Weights of a small GPT-style language model, trained from scratch on English Wikipedia: tied embeddings.
Each number is 128 + 32 x the weight over its row's rms, rounded and kept within 0 to 255. Layers, rows and columns count from 0. Numbers have three digits each. The size before them is the row's rms in percent of the matrix's.

# layer 11 attention output (transposed), 64x64, rms 0.0981, rows 40-63, columns 0-63
103:085151134110124111119081245122081083088164102134168125087090036113145178144131142093110171124164109147117114106127137130086148131129147142113149077059125137096122150101123129143111140088137120
106:091157163153113120133125061104130106152157145165083110155121162164072192047069115132091085135186148152067128101108087170074111074139141149126140127110132130159146110118136106106173131107118157
087:116133100127145129162159141100140093113175092130149182157135117127100101116046158149167193118096095138154083130157102136199079181120160167103141138159103094145135114133111052174070111113129146
098:130146076153147157161121117196143193108133103082096158130148116105161111149149153174133126136161095123133094119124102129066141171159122176146081129129120030131115097131076207087138161148128151
093:128098170123167166150048165092149091101097134120035077125160108115120128121196102109143127127160124084116129133171117115153166100122105135180153165164108105130101096129136146131118072184161178
096:139139087156114121121154100123183101109117115091148129116088080063170089119086118149125104117143169133083138101171108093061168064137113114127159162081156087200126107120200139150097104155148113
105:153169137113123122145092172123173059115085104081178079164164155075116113148150114102145104071094129134137103108170111113156174150081161122137133097103129149179168093155070075110181140153120101
095:184142108144118095154135064141059156151148159134174079100171134095131075118094114139133119127140140141099101169116054215142122086093146189180148114084151108130091105110148109138127101152150123
108:131113187102109124095121114155142121124136128117133113039119100119082166170170148125140111073110147115169132119125078120126093124072087167104061084107085127180116102179134149131035146112122117
098:139148124110163123095110140106155068123138141074156151121180148211066125133128131089124076080095188082079123102105141121159118139158150140134092128162214105134119099166191125105155150119132135
096:133108067177083123117121156136049119120139083162123122153126120100135107171159145061166098126113155048113123129102149111135109173091199138151135146203129109139144095093119177066138115114131136
098:190130110113097171167149113136081147201112063124113134110072104083106127139123102196104154134150102105139078163128129108171118149149118168071162104148129077117208119128083156102118136165125126
087:112139079122153087182171143071167137140172090070141111113113124211145140086155125127060148149061159107178154145142160133119104122120115120117121124088126104109147065164086178121075112142135121
096:113173169135130137088152143100097100137170090038153133114174118127143165091179138218157163137046159128123120105086111133141120155123174122116158103154134076084103127131165108162166128136142149
099:159095120115160083154155155127096187136144144076078153133154161162132166159161166189157091161132071137128119158170132136112095101158164157090146163177087108176101114084088145179148149147159167
115:107174163111112117149107122125214060124103129163117135186115122134207139060170108107111099110096090154189123098120142174107099168162123140129134152094107103145171178125103104135075104129104143
082:139180137165140071170139156145104079165149152092120127147225097165120143105096137183134164085154143162100119111153126157079180154117096076128140127125123087091101149095092155097099107074111105
091:084088076117145150160069087152106129145203159096159147133157103107156173089169106088117194116144134186158125084173175151192108115138115163123123106098133145155132078105161118152139117111091150
101:089144148075190131077125144077135160062093149110101116100188091118170138130120121098188079099118157097146126101146159134162117168081104135147151122105119167099140116124130100149145222130173098
100:131115138153088130113118117093103122196117133132132136135163113162142127111056148123135140041107110119152164089127129141113158083180108109145120084053076112077089101161063160173122112172087114
103:055149111176164149135141122127128093138171124135145104122135119047082121195130116084139115180182150125144109102133120121137064158192117179128126177105152107084112135151122127060127068114103141
093:057138142131122060121159198131136154109167111094117089088132127069156107154140166141132153135157168171070116154078147127154129121119168138096133115134112129121215069146096168150118140124081175
102:134137132183142158105167136184084102107167123138151088153181101122109128088115135037116188163106072131120121132118144118082150133120036150081159113188111101159135174142103136159146124140113111
104:116175100096138134119059145134142167187094171149151157090086077052155123143114165096173152090119140130131072160154132153093141186131132170092174099126127111123154129104090103099096062144132143
# layer 11 attention value, 64x64, rms 0.113, rows 41-63, columns 0-63
104:097127118095110131145113140145131148181176089158159106178087108161061080094156129111165141150159123138152096121112155146216128169139021108124129150134160098124079126146154152111148137184138116
086:107141182112207071132127097128128091094105133103151093147135172088122178169154166076070083108138117097154212141129100169107099121141143106120152169175128095093177107137125151145117112134143082
103:137116086127090154044132103168111121142104186077120096117168138086117108131142164092127135117097133113108099144174115089087136139162107125118208152128126136144175195152131054158160111187109102
098:160125124092055169124089192106128109105112168070138175135107148145130125117081139147152135171154128123170176156176071068099119109106116133140142099102080126118118104111150165168173109095162201
104:137126092178162114120096147123110147152160116119147097099134102121141122143072154114104123128117125145160063108099148115134164150052127172144088129134156137064090191187052142141195137137165188
099:080164126092135198142146097112107177135163145161106092112134124085116173040045149135153089114129110066118147173139094145156108136118170132156136172075147140085107126089170134142160104115132134
095:115085108093121103182143125124184224149119086102121131160119200140129087195112136129124122121138149106102174128117137146136161117156113146100139115136218181077112176141128151172169146151116121
106:111131070140171146140084210139059151092145185173117114146068152130162094130130085111123113083140116158074113210125131129164148160166156128114117166108149122110094117101111114146102087097104095
101:151163166085114116151179123141128126165130141150102104122085064104108141175106174169147159080121143154130071116157136093153063138127135190099089115117122107042123125089152141155116070187115132
099:154181109106121187174132057175129080095106128102127121144147067130170142151114126065144125110150100147073145130181088119109154101162096120158091094125188129154170106136146098077178109132123083
094:170167153138131150070127079110098168105092123114155178160158151156102120070112131100141097108085134130122159122120102159100177146201109036126091120168122135147206138182120103142120121145106151
094:124114144175071151147159110115153143058141163184136147143171148135176061129059127128132119064142061094198106122103107155112088151113127162103149142136108128161148173082141106086098141136151112
097:126087193087088154159165128111146110152165147131180126057133144144163124152111162103130056047112116161123161135149197092116091154140153139135114085154116104117176164177122133171140137116095100
110:151095167141102152110121100111134127153109167105157154071110180129064147120140157130133151179143104133104105112182126092072144145179079143134205168162160055180154111124097123146091079128103109
102:110132109142141101103132062110077130122093166172137091158128055111091118120094208138133088176103102073136087171118112155092157116160138110170132116091077125139110119084124201112103176112135126
093:126060124138074111118101113138107190142110139185180157133100115088088127167160134110144126144148130152153125131159129147143079119122123225139119116067109119154145143146129079208131107145203150
090:101139163128087127157107153073122148141117148162057097074137137124012130166195153109124113098102102126129153102148134103125104119091115089099141138164089185142151092166113162121125156154076136
106:096109120074096141140134151116153100116178158134109117176098154094194077119124153206110168123091111087113177152077126072133127092091193197124098138113114122141125135166154164093113091113098126
094:097133139192149126108129164125122175125119144189137112131098170123176127154120142193126097159155150069163146126126122098136070159103116087068137083098170120200123147172156128149113130115211159
104:157152104108119107131153133161104105166013104109118098160172117095108110127122073058116137062170121121145102097175180118128119151145106097077085162108143154121148111145142153074135113088147143
098:124150138151162160131114145140134113100097127110152121096117140082163085082145109118073136075077076096134180121191214155115154148132166118155141193187142104178107121130152104129140178131175159
092:122143232184107130135072107160113137149132112112138189141169177074105070127126179138102139128205144171088116129172144123112138128130101121143123117125075180130107073134147102161128119097159120
107:094173117099145116148118133108072156081124073076072108146211113090099132110116076106123138116081139061117177151104126100142142083173138118174141110123135099141156153126093148160129078092167085
# layer 11 MLP gate, 128x64, rms 0.145, rows 0-55, columns 0-63
092:103169099165072118153139184124120122131088123119087077180178140110115137175107095133127086106106187157117125086112142218135106079102101165173095084170190142146153134129133115123164112118109098
095:177090103114132106181189122083145143167086139163142126146106132105113141136124115069119128096072100144146134097154071187184072133161155170170138101144121151106187096185090148100131078113120114
094:100190048124123119140083118120211121129144196142109098111091137094103178160145115127131192088126083135134095155165180138136156117119103200154102151144112112088089108130101116146111173130114152
094:081138193139097176140102222142119131084149144129140140142122145192081143131077107152073158129166143160084156115120134095136168104102132121170133135123163173171162145183157072087136141118138160
091:169080133094126096106088124144099068143088096072132154158125124150127097091097151140166078183129185083131114106101100093129156132062104079121113132088121188177119140111134118137128154086054117
101:114141107128118165147111136130139156134064152117145110171139101102131114111131104134114083123165104141161079099140125162098186120075144117159134043081098087131116163064097070084137119136119033
082:173135177109119168094139098098186168140126114141120160128140121095102098106100074111138000093155154112119134136168116117109129190157057160100107134122101132113134148113131127078134098184120136
103:085160076121075131102127112174115101098169070174150095148105107109174129137153125075121112156107186203131131091096086088111180138124123133144140106107100146093168108116126167135140196084164166
102:149092140115138155169125107131142138082100129142108122129087111118168090153077114085097115154054088115166095143116106104190125156137117166117190171217152119103139049142131137118148118060147129
092:104184101181084098122164127156148133147158145119143086100209055143104147149119041191152135123136165141166098076120160118151163102088112121131101157154088134138116170121111090129155132165153143
082:175128163108142089113152075182047102121133145132108095148136145170122165090130062134110139103162105086134107097124152101132130118078056178185188155119157121120139109114167182121127071120122125
099:108149148123113139153161086149121112127093088110122138089166057155134099122142136099225153107115122136117132133183134142122183152172117109162185107100180082171094153147187137100140145112201156
091:111184127158155070153187107105130131160091167141183098128136078127151158144149088089102153149113095144135149113083165156116124099135058095143156106109123134167116090154072101138096082071072085
110:127115118141084183112167111105073182109124098140122139184134131171133142109106010098106100103091117065091188110131094102126132110128130089163141086169145115138145132099147085135153146166150096
108:084114160154129090120102092153164139145100086131161154082141125120139091139094172080178073112135095074159144126163170130107117187123093146199094150158148171095188177132120090106125167130145085
102:127084132095179157122169109111169126114136153141181132145116065141116134181154093176127147101126097161168141075082090150141102094127156162155122083115104169068108158109059158177090143127133186
097:132121121177200084143129189103124185194122105091147182152086121083112180098154125182107162136101135122175124117114133124101174146121121083114109195131123172165117133169161094163126158133094153
094:141154148102101127080141129097097145117111131098149187177157098144155109121095095135106190154056154181113147145164148194084074121086119156116148124154086116092137090175061091153140108132097094
098:134076144141151127118181157079100147108103162113137138155125192102167159180113134102154167133188200127132122170114104097128127148143103035151105098146121158169124051133173102134143108124095104
093:132097229076101153153072113104138147141166098186146124066136091131122111114048120092113125139134124147158128125116086133091147111125138098155075170108111106065113108125184140112106126105076104
105:163134117179184131113064141107129143110145132084094134103136152193161066119167158156125209070139151097109138123088113113139137183127160155162124164148191137167095081159145100103104134122156160
104:132148130131128177104158103144136146082041143143120117169157129134186104086130086103126164176145129119120206132148098122096141191168112156146109088168122130167133071195122089147117129062138125
096:134067119154091140122147113162175110141117147131171111138104067164126075157122133080142135136092034097101087089131163096195090137141115139110098145167151097081155106117132146083075148146177141
099:197060143116101128115152128129167145130090125108094170148078172160179109182077126053119138084125088125085138111128117124148104101175159087136182126123125111080146103134088132075158104142126080
104:100120144113133160142137095103106175097091137144079172194154115148119150144152117185133166034130135139055162150149138133128204115095131155100078094126157189135097155135082121124101130160111112
103:089103095115103149145162168103112107069089114127142165090159056154132103123141079097065165119081095174180132112160129151135117172110118157176125099083086166131113112145134106121195132135173077
107:117054087163089156121173181105155150098165071096115102090123134163126083112131107151103135075155162068096181134144152140117170139172131090193112149139141098129132130130170145128134091125075071
087:127140144163101068138124152160152107189130103124168126135175115083115179099091136104180122131129189154156135158079121090079166124085136150101167069175094085140088133111085087193133131102112120
100:083069160120083104207088156105161138106145178106195185082058144134128128135117114095160158154107164157129146155122120157159103101161187123149145126090097185101128165120142150094144130116148152
114:091139207079160144139163093083096130061106154107094090154160117125150098147147078125158108111168093125139146142108169138099120160104122110182120151126143118125158063176164178055125138173154122
100:132097180124126138079164122108137116028161184149139152159122141119108153112119190152141127112133147125126126130095096043113116180142095190076136130123130175078162151130138120169171071118147124
094:092103088155128096115146166141162092131116165118163161123110121116111057191095100090108145141105139094142138078160109108139073182136134155139087159055161107073147076070118155135117073124138165
097:105085154112108103137110096118131091083144149174092181139131139128047063105101100112143108123129171064156103064115119158122095140195103101172076169165144140105097112116157137146074115106102135
092:087100112170149153075157092084120161196148084182117170133119121139161127145183137109128132071084167093127109130141109129084138161103067083133080104108120123119062106122159179091123171122149094
094:121153085123094151139098105185150182103065174128121161137162049121153123113124113205137114138134132153134145161134162176160116128153133093155126108161132124136087140051138117159152114075115046
100:072128126164096118091160071154077118122137120150194143179173125108159079118095135143149114132136088166092060106188080161099162137179121122147112112151165082163104121122147134127093163190143124
096:175131094145075177089137154162167125122166068128082055145156163073113099160154046152153163133150175087112117136088080091121164140111132115099156131140183088140104126128118141148116140155157113
118:095112116161080140154218190103080154125127120127109128108134142140094117123080172139091136135146204119165109073083095135164106122134134132199130118076180097078090145119128131107108078106128115
106:138105214100088112154096176125058124081156093129163130149129176156095110092089126150125135115162188095181096167063133150174106094128127122162077122108082122112121102135103126117131144106104073
098:125159172082085183129135145162088083055184119113104124151177107158148109123129152081096171066085123145075120097122143138201140126140083147134097126153131121146126126140097084086162122093139076
105:135117125081095141131144090117084165062126075077155128139125114142151089111128147116134158039135132204130140085131140142108168066154072155109143114147128141157134149137129182096172147088191097
108:156102120152157090105138101148167065111138149201127134141057162116154170157120111073129131145124113149076136124117084099064153115088096158170141099067171152132163156119145171128170179130157096
088:118139169068138146111109140117127092120169163116185171146146114151101173141095045082113186090106124151124103184188151134107069150169130140151162084108145085146168153120160157104107096086119139
095:143158106130153163162148124127105056075147186182149112139099085162155108117071087152114161101095066113152137113104152117101118144186166083134132137053183137117110118147110153089121147070116110
104:179115137074152100053093081131138126134128164127141167157207162119122120119095129127140123099088141126163102120121183082118156159108134160113131201190052159118128113112088138123157145152164083
107:155125135118144126181105122069163065125125135020117107109184143126121158110142088159092090103096123114129124078135176111102159092112161080130137155149147157199112096128084104080136122170125108
107:120167129133127115212138140132118190105114123125114096129102099124119126063071158103144122153137079092120125149217145089115135145083207087124152077101116099089152158124129083105145097123131179
102:134149145159090179175101100154144172156179164125163095110119112156166145121067073095082099086061106101126077103147146120108105134125168100118203117139076144128105128111110092114071092096123146
108:151081094087130108094136128051125096110110149145120092181099114179159062185096152178112189114151164163164143079165124113139117108123140167119144168119144092145141160153091121090113120198152117
095:167113089131085153145128113153139169110156100111157100116144175187103101126142120122099134122154166091162135176151078080099100100134118031073194156131146118146124159176145089081151104140133077
096:124121144111130126119106105101140129095127178090094059211173154111156137109102147075150134142109134146112135078031124117132140108158184164133091127093089165104147153186067107146115123137127177
105:118161149184052144118146124130121125072202116106139137135143120142132115129128085138135104146030083145104127082152154126098139157140072196142150099178066167127125163132114164153115155097145107
105:146065171156035100157119107191128126147133194167172122109167108120170110124166132121125110088146115131134108136139132133148113091139144119044162156149170152077119164128115095065172097130118126
100:052138143095143109122147133110123150171100171083183100185116128166083146128139079093096138152162158108103061121108124115068121100132128105086141095194139153055152113118133108158146076131164113
101:132165163125130095136115088178087143071116140150139098163186094125128143131217150133148187096139117131113145072130145149135187087121095148119114156164163085150181134181118109153193108111166156
103:129135168092110159125151085124142069096141159138095089062135101120136143092107113084098183163029156131150141144165161126130134139079095142119111114176148104135199127151173166133154084116170101
# layer 11 MLP up, 128x64, rms 0.142, rows 0-55, columns 0-63
089:166121174158157095134124124137122127158184144181093167128125125122076103135102214131105164117155123126158169131187112118132130090075173143113092173193110107144185080105108158171131147167083123
100:136162142086113105156058126162187117167122106118114130166163166116153137138127131095066142095054138080157170122131131128142172137149165114151177120144159061135224142160101138138101120150095114
090:144113122163124120127174238165132129127080083146107160090128170178150151165178101183138172105108124109074081145099075155148125157168093098081108136092122132142147114119118144141066114135141137
087:145127107110176124115141058123165110094076119179139092108122105134138143065127088155186151149093095170123094136144088080109096149122167153101101117133136139163106063115079124139083161164046148
097:079105118140102149128108185120103223160139049087142127137085110123116168133103140157088113142127162042155116174127073165096148100116102130067118161083127125094105131131135140136113096112107094
101:113073132152161130137120131094162157159120106172176095147174152157117140106115182162162132132113146147108147138120099120156148067143145061161110133113096074111112145135146175162202210152182086
092:127173150130143128101101088147131101165115168158187147099130073147119110123162139124121093066149113175143114107187109105108187132162106132164089161115123209128183180151148099145103178172081143
096:077086107091103132120110156110188139122179150152155113175138128074131117131187134100158109174150135140098153123105119126168113141165142082105088081070076125096124100150176143163187188125095178
097:126134105129174086126109142070093180199153117134161134084107196105096119118130135155152139158101146102107042159132104082112136089077184123123143115132129105112096160120136114161072099175153075
089:156089179158084206130145129096109193144124082128106126136090107099168122145107096107140116196115138156170176148109116126088096157133130123133088135105139136151198089069159079100158140180102106
092:099087156126150104155179162064152150154096141120141156113137120065125213122166128137187103090145140120110156113111077140089139092139132070125088086171123116088141143129162094135169136132209107
107:142147146080178144121158105149157113115093113115107133162168223133097121092101142132103136121152140080149110113171156150139090097204094109167081159145069169137153097181086154092113128108082153
091:119098089100077160139169121106133139072110120125106142156223129167096094089101131118165158080185146124189156180158077136177125113170124120120140115116120135137091079071157103103126152145156092
108:095102127107154134063126126151090074124162152078141182165177128123160116096146128099158100109140161111076146172136075123139129187185106097073085109130163120142103150113140133111119200127162062
101:154162130128132117143136133124118125071101172172071153175068162144172108152095131130095102121118133159175084140134168105110213148096088137063110078127177111143112069123184134116108152176134116
099:144169104138101116092199060146143159150111139162112058112122113134131105126082117139167100129124134126084092110146085122186112156189170105132133154161147158171137166109161117133070210167156135
096:117070126103165128162123118038183129194111145115154160136084161153164138108063106136110107116141139101152128149100128083118118147164103142191120152128121140091116168160107166143102124030115102
103:113079118058164142107142134092166102112141114086119183169120078116129134147078067113106132164156127159149145106096105145093082143102087153096187103118106086114139104163157097117083109132177051
104:135128061134163158164105163117114092070112134135141091157138143130109105130135143127117189140068101112142081100152109179185144137119128156099103162192109149171134025121096124139111134111133056
090:121161112127170170094079123143141101125136168160117074135111084126117120105101117122088117152112116227094109145135108083133101122108133126150037129169066097087166111194138088122125115168084126
105:093106112159146134183152129156116179126137089159104109168108078137130167132151116159169148189100158129114121161118128150124165170112216138125113097216149138132069150115066155150135130192117114
097:191097146106094149173105114173152162151113080145104095185157101099168160119125187138174172138143092098114145103177175092174174160155099176150146112118153093081135130138098167118104126127158079
103:071153124169160083111196108137068141170125130133083152166135148114104161110146135126099137136119167116144148099129082123081182156159100131136141138098115204107051143123147141115152067121053110
093:081134139159095128166150076137085138098161194158159106166200096121083134081159087176119131179143181144131102127147105109124112134137128178098091128104167164158099167121147153188144087083121155
104:096097112108110096157109064125136109144110161144131164131101120130129105113094159187193145094116154115118135168116144123094126132121157200090130193114180185094086151096070139158049094104122155
090:084123115165142159158088123160162049082086119154155131128148100152187108130095116150066120108072098190180129136146183145126137174110137119134113120040100149134143116144128081122152105111170106
098:122095187157160117187128182123110066126133120095148123139142159108119148147115177076117191099061077160104063143133136118149079185145097170117158124144146121165112105169134186131162157124148145
101:179144092126120144035162129131124123123196171135103077086148130160115191133121146107147102192134155142089103118148130092144172147145119071110122132140080098211140111130128146135097182088141121
113:129103184101117080173065155108152117128141080125130182096081108179127097116159143091153138134108139082143180096120105164169100140201130130145133119086167147061100100078158140122112076155147103
114:097113107148081112131128145145130149102139168166151232087114140134105151108170160149098142130095157109140097152135083080155096073187121122081108181138150139080060169128134101177104102113104148
097:132206090164110108074112129103119139149098062100081111125138132111192121133095104159137117162051142102114056161148130145119102118127136069135085136139185074157169152113124102094097143131138164
098:072132112185135136142140126114134103087117085134134126132128141095177067182101119147106145175129139156148136085131086131140094121186106213171104155099183153119178135045131170105162098127138114
092:116130110112212064084129189161144097118140153146135118103162130055124148157144159094117132093088147100162120111113123138140103077140093113184077125171074102129097147108105107139152168129058166
090:191117166119106131113149159174106097096158143061143073159174110090057095095098140119119144153192089165089105140106112123204092167132146156131126114163170132122134160090104120111152128130075112
102:117086107111139128170097166162113162131135137091143179098115108145142156084167204192140075109182127158099155147146142173113106109106157098152119159164087153073123169089088174140112187090138136
104:139172129090152137131137133124175122068168138155097077101129130124135166094137141080152166133141148179123201135077178088154124160068076153146144112113106135175159134133127113089163056073156102
102:059156173181143105108164087134086173160109124121123117156168100148135097077106178161145077160120164178096125129128105164145077141127115157123115142150145088170141149083075133118129037126094137
111:077125103103193125127160087133156137164172117128191139141170118166114145136182079130188171154102049089107115168187123066129107147111156136098141099173136143127094130172123131127113144118178155
115:119119074152180110094106107162182149179069127172100144135145096047144177101171115094130102101114108149067113133147073092094148118128194110136177102158149148133121147100111149137159145163155161
096:150082079143189068142172113104163138199132127158130137070114166123130126150087165128088143203123155134181170139121127077120139126053114153133137088117109182140090110155106158150149146147105151
103:119213113111155077135153138117133129090105127126122145132086144176097136125127097160104100122136086127137098150142169110105170143132134171137026150085134108062122108101111057208115156129135162
110:128090141136085149110078133170075152106158059145123140163170130100180117086112106149088130147155112104168152180158061133203067126155141146128115166128121094123098125117077137107079100137080148
096:129147155071192145129083103105151075153197152092155106100114109166066180154095106124100163165126157139138096152167150137110063132135108067139173152093150131155088147148161124130105103075128101
111:127212097146163106153134162134112166100143113098168133098090138068101181163139124168093158069122123131185175212099116128153167118113136149115146098088114112150135128120100176131135204105130139
104:141157184058129111076130126202134114121137122136113117157157134138137196127097134075120103065111129114179131198117097095145114146185110127135122104214098165098162161144092095119118133120159107
102:193153096157184125096129143145169158112149094061110154144137116093111186134094130147165095171111091148133169115137107110157156145122204098075142059110125110130141086108066122165147169126113163
104:154137133109120139017120122152128142127156117157101164140149147146183140172125177154133095165087173146203170103202181152122130172152088119120128094153117104147111127152092152068140137135152131
104:151183171113123217139109126119140098099129135123147088121188109176174125112059088133132098103125108145163143088136144168091111141160106133108142095086062204187113090162122102132113135146144108
097:104104097129121134120084128092145111069059162171077184148132131138107143128104097139156105124138119153152110117166132125129174078068182114117083121148106141115134105087108092236179103157115144
093:138161080127166135134123114068090160124158166082139125119178159086074082123130117137121069105142158114109154171134140124132133128143173063116124182167107163109113117183162101213141192138103111
092:195150128153136131092167153153126091120128153114169169068144121152147127172138089100120137088164123156119155137188082140200189130097064085163130101166147120169153120114106084079133166113109092
107:129128157132049137099093130084096148112172121107120122116109135108132113116149121178154072149089145161109144142110134054093202097120120100100142150121143167176183189127122110181108167186078140
106:132171112106184126063133097167097146154175145115125110187077127147081118104100133093196100129140103120040170138124140076119155132097142104150170110130126151136120140134144063119115194157084136
098:071104119095165082135148123124153185144104125160166113120124093106137142156134180114103098183112146138133179147148077206141089124144077146128080184153143081175138158095130107172174173113172126
098:139085134151108099167130168111115111129163204095121051173097137086098143146128113166126108173150156083125120125090129114204165158162124089073115151100086121111124204106128133139117105068148142
102:110095148142167139130104141191178119153149119141134122118171112144206127097107116126091078109105134100145167120145122136150104134137108138034162135146199148116134148116111110076110229128112182
# layer 11 MLP down (transposed), 128x64, rms 0.13, rows 0-54, columns 0-63
087:134145144080087117133139102193146141156154179116045196159097103101110125115123101073146171135172075126128132088119102133110159119161107183052147158063120080135122135143094128143104139116150121
097:124194137125117150121129083120142126165150192145078125144124114171123130186122151180161074083110101115112140118126101117176131116136114121136149145157128199107120142041199183136151116085187125
090:136146157125147122119121101014155136183162103075152113187174162146122101147125119164108129117146142074123073128121155123190088143102197148109103153100167145125135098107120098107124189151142110
097:085109165154110098100040144164221092149134117134086136180155114134129139125132110116107100129162106124129115160107131133121134120115134095108225192117159122167151078111164117087163165119124170
090:147086157130142190082119096077096134142140148045106150155118141169145099181115175133082121094181170104145069149143166103126144109134099067122139130166123094150197136156116098139109141101117178
102:173207061112143155079087111165174148107136126069131161182106100133146134145137174126125115102101165101121105101167104177162148160160125162104121150066138141121085133091137174151155182088133120
088:134082118134125138141137099119027169114104094143146139138165118152151140172144064081102102155109088177121097096124161183133089112099128149134148135131171127100205104083095118144202113148124165
091:077108104155125122178114151117137109131131106098138181102155137152107139068100163173128119071135127066104111136105127171170090148122138160100169067191165105142120114060122081111118100189170086
098:150161150172141074180091133128119150141111102127125161125104134104102166134095089096124150152188138094144134102143149152168163160137133078128111001102148084112071172077153106128151154123119132
097:125132124170156099124156184132186145131166187125103130072156072122164123092141143160135103151066105147139143169089114064082139149142118174177179149114121168086111097119138122137168130138066079
100:061145177133074042112130127060109184104098155143188144108123090094148157092120142156126149122090119097151149178107132163133137129142171122144117114107142179103110140123086054115168114120173145
095:117136112087105095124110202094119157159117159075106116125170145140164118110164082118177115097124096098126146128040063128098148090112173112104153125056177115090115103092125112118158145116169082
092:099131141150113047158066124094161112061100111089144128120140175085090157095163089064103140123153132123168134116152144121169180134147188131103104118173117129124093189119062144103136136153148097
110:151150101097049144136183117150115114134071164105136149141168160199144144129132153119092125116091123144141161065169112100101136100120097094085125112118099162103097060121185093108056123107114168
104:113083147142140066165143094169106196161135183170123120131139108097159104137085119080157099125139099176142131103175103075133150142139098145080127134115156169148162104191160136150137215111167125
099:093135135128188140225122193087155111093112115146153147131138093077138120115097114133123110140142129138122097132165119123092132180091091134065190098140117152097083155121137064158098083123128062
096:095111137152128029103138158149056115136105077143098153129077153137149170134163113164107145108092136137140136166110097137101193184070088067126149102134111080120174151154141128168133106112098117
102:105070134116152122126094132076143105124088080105157167160120161133114134135138105165083148115108123045092136156182165106171096137132186147134121127134086156143131167173122162074112142049173084
093:127093138172091102103136128181114227174120149163155049138165076167153186093125179099118122160177127147129082106087113137111079123128113158158139100136087119118155125147130104132157134086162125
090:083182108134128074108067160125136111106152144153132117139161134125168159084166160112142181125159102123116162161153123095141141117157148155085169143166160196178161131104125169115141129043182179
100:164114148104089098135104136172150109141105131125154085055068106140122141081065103118135071138166106130137059083143104136160103087097030111130114146103068131108141140131177132096150123104118124
106:147125086120098128145138133081124106012143117132094088139160091167081116112148144120128136098172130125122128191166164139102122089192104176113108137180139173172114115097122110183168091108153115
113:120119099147154138128188147144121143109108135114094138125075119132110061118123107088126140136119165069178116140133093150023147142150135072198148170108161114150072165181126087097130094150108106
098:182089137184127123128171081123114151109150166088112186153108112127156130118108114112106139105142133176082155111159124075111100142170089129135118171032178106068123096168155143128184084121152107
103:127100096124144116109126102104142145084113087127079150124128081153185110118124095177162138142144134126106131126193150121153200100110125119089194053100061149187152137136120159095116158150098060
094:142108150138182150153159126125141152131114127112117175076120185168148105123099160156070078107143110146138115120045063158132094092122117121108130073136141093129140151087145064128195154175154181
097:121119160122137104173137097100135136125128132099184099166146063208123113091112064181160145108126184180084147128170155136063173117130130083094110120130128097070171128123154075119103110134123099
091:089148187120103077184053111121073171134082127129112142164082090155116074174148115195105097116131129097150128070115155123119087116089161169140120111108148158092141108142079118087110081127126124
104:115130156127082112178128142061085102155088083122168154064120090100162133179150165146102143163059097110136171087125145177134104116133135099106088123114125059097121137151173117113109095159116189
113:080068147164117096095122087141114162050135190158117127093163140106050160138136142090127160165099145118121182098188141116163124186125135147147160162102137148113095152183155128137166131169106124
098:143148147101062110133188035128207134135134133164112088164099164106130118125113161149109083157126158111080133091183106093166173083131119141133156136105160135121133162186096142118076143089143123
111:119172116161139188167123128085152116109077109196171116131124162076108096195132131098112149178141101128094184116084130111160156121153114164141157131158102140193165160065150172094149111139109097
096:121162039129159162136152147157137126166136128069183099082141094175106139071099149111098142092096120118168149172154105136137156105109139137036151081143108163124161144130095110106168164176125143
092:116127146121170166115139142185184130112166195137132147093128080153086092192136094088111088081118139150140117161182116161130142157146208104143139157124128162080069120073146140123130103096131081
100:121178118062143166137111139118102102157166129110115127190104105147117101135135176109132122131161185113146106128069113101121109053188186124119167122137137101177198080197152131120123156123102162
094:133130135139121124124157086130124178176092101109123138196094142050139065080106115133121073165150112150144075096146086147080159121133129122087149103196149097121115124080150163132089171177127085
097:186122124119072096110128134185190114128167112194128145096150107118092111130088098126137168104044125152092108068144073123090159169114125169090113142131140131130102118105125211135124128137102173
112:038101172134122100122156159132120081119141152081124072148133162121117174096100142144171153107133157129108119123221176149097118136151161132090110174117119142132056114121098145094189168138162152
107:139128095137186132136173121122162157114128096118129190128176172098097126147112075131136137154154165140142114103101185112125101069182152144141206194097175110089136110165127169156156167100157172
098:060152169140096147083095170145183162101129138137122110116137117140127150130135139107134105182119110168156082149110135130122175192145071134175087126135100088086155178108096180190064155096144147
095:120098117109123153127156052122115137062178122119166065108111133068152088185152180122144147110125186178117149102094111186078132086134126121124149074132161120144093086153110166086150130098109145
112:107117128141108127136138177183102106159163130059102104181094128069208172148100159148148098118143138195097094090098116176116129108102152136125136180134182093174151066125099151112106112120128147
093:148162095075130071127127153165096184133150088176063152120153152125131142178150089150123145165148163116148164117098115091094148173162177129115068137167095050168130174155113120127115154158122160
112:103175064145133112154124155171122146106113116101171131120127118060160178157194131157132119114118170159169140137086130086131141080139142199094099143133121121200181141083114180154091151131171147
097:112153190143147151106138150134086136093175122188093095140062109113178118118160104153133128131106158098140153151139156136143115097157167119096094117112054179118075156099106142126150032183134133
102:059090166139101115126130107146118156098074109138141133176117099144127112099167163054089138089138130134112049151145140175153161100159163132151174076188123158145158107086134171156151107099162090
096:088168182126111092098085146163133116089104127066149126082088136164108073087089137165201117095057132074113140176064172146115145140163150113110160117163092111120140121120120141106117148092104123
098:162144185101165176118162099152162077110067150115101113120151147127108118230145205142127143146134121137141155100142148164143158153185128170114096093133090103174139104145187113152180121148123141
101:197147105147127132087141058165107168175129116146117194137145081127113153091165150111122054140121146174129161158104073130089114088158166115075139168078119127113110117087071130126149135132128080
098:155141141131150204121111091102105136172105096171084151111072116107158167091178113147134114133104078146102131092159127059072184114128113140087120143137167179143169068127115114171111154186109124
100:100087133107093079084167091121146100081122144121098115177096136144171115146118146063134160111133153166095132159067136105087093140078131140113073072079146178121129169127076145189098150111096121
107:114103103076169139145068076123086111124094117085164109116190150093141140163178104093138092084123135090188141144078154116133131144076206169116129144165089159157122110109117097127147162169121166
103:129154185143129134131144080136140141155151158141078140165166152129217178138195095108132132101142117080102165158167107139085082187111132043145120135145152142114126185146095134128117079096132114
092:166143106128085172087138127196148088128094138135085179102071138118138123073126126138079103055177152177124087146124154141175156151135136120159089138141114145112084170110085161093078145098098166
099:148155122096134155124089141158125120094058079210152115166150112164083093142146159133151181100121110160168139076183127172144102146116158093108158114164174119154161140193117096103191123148135126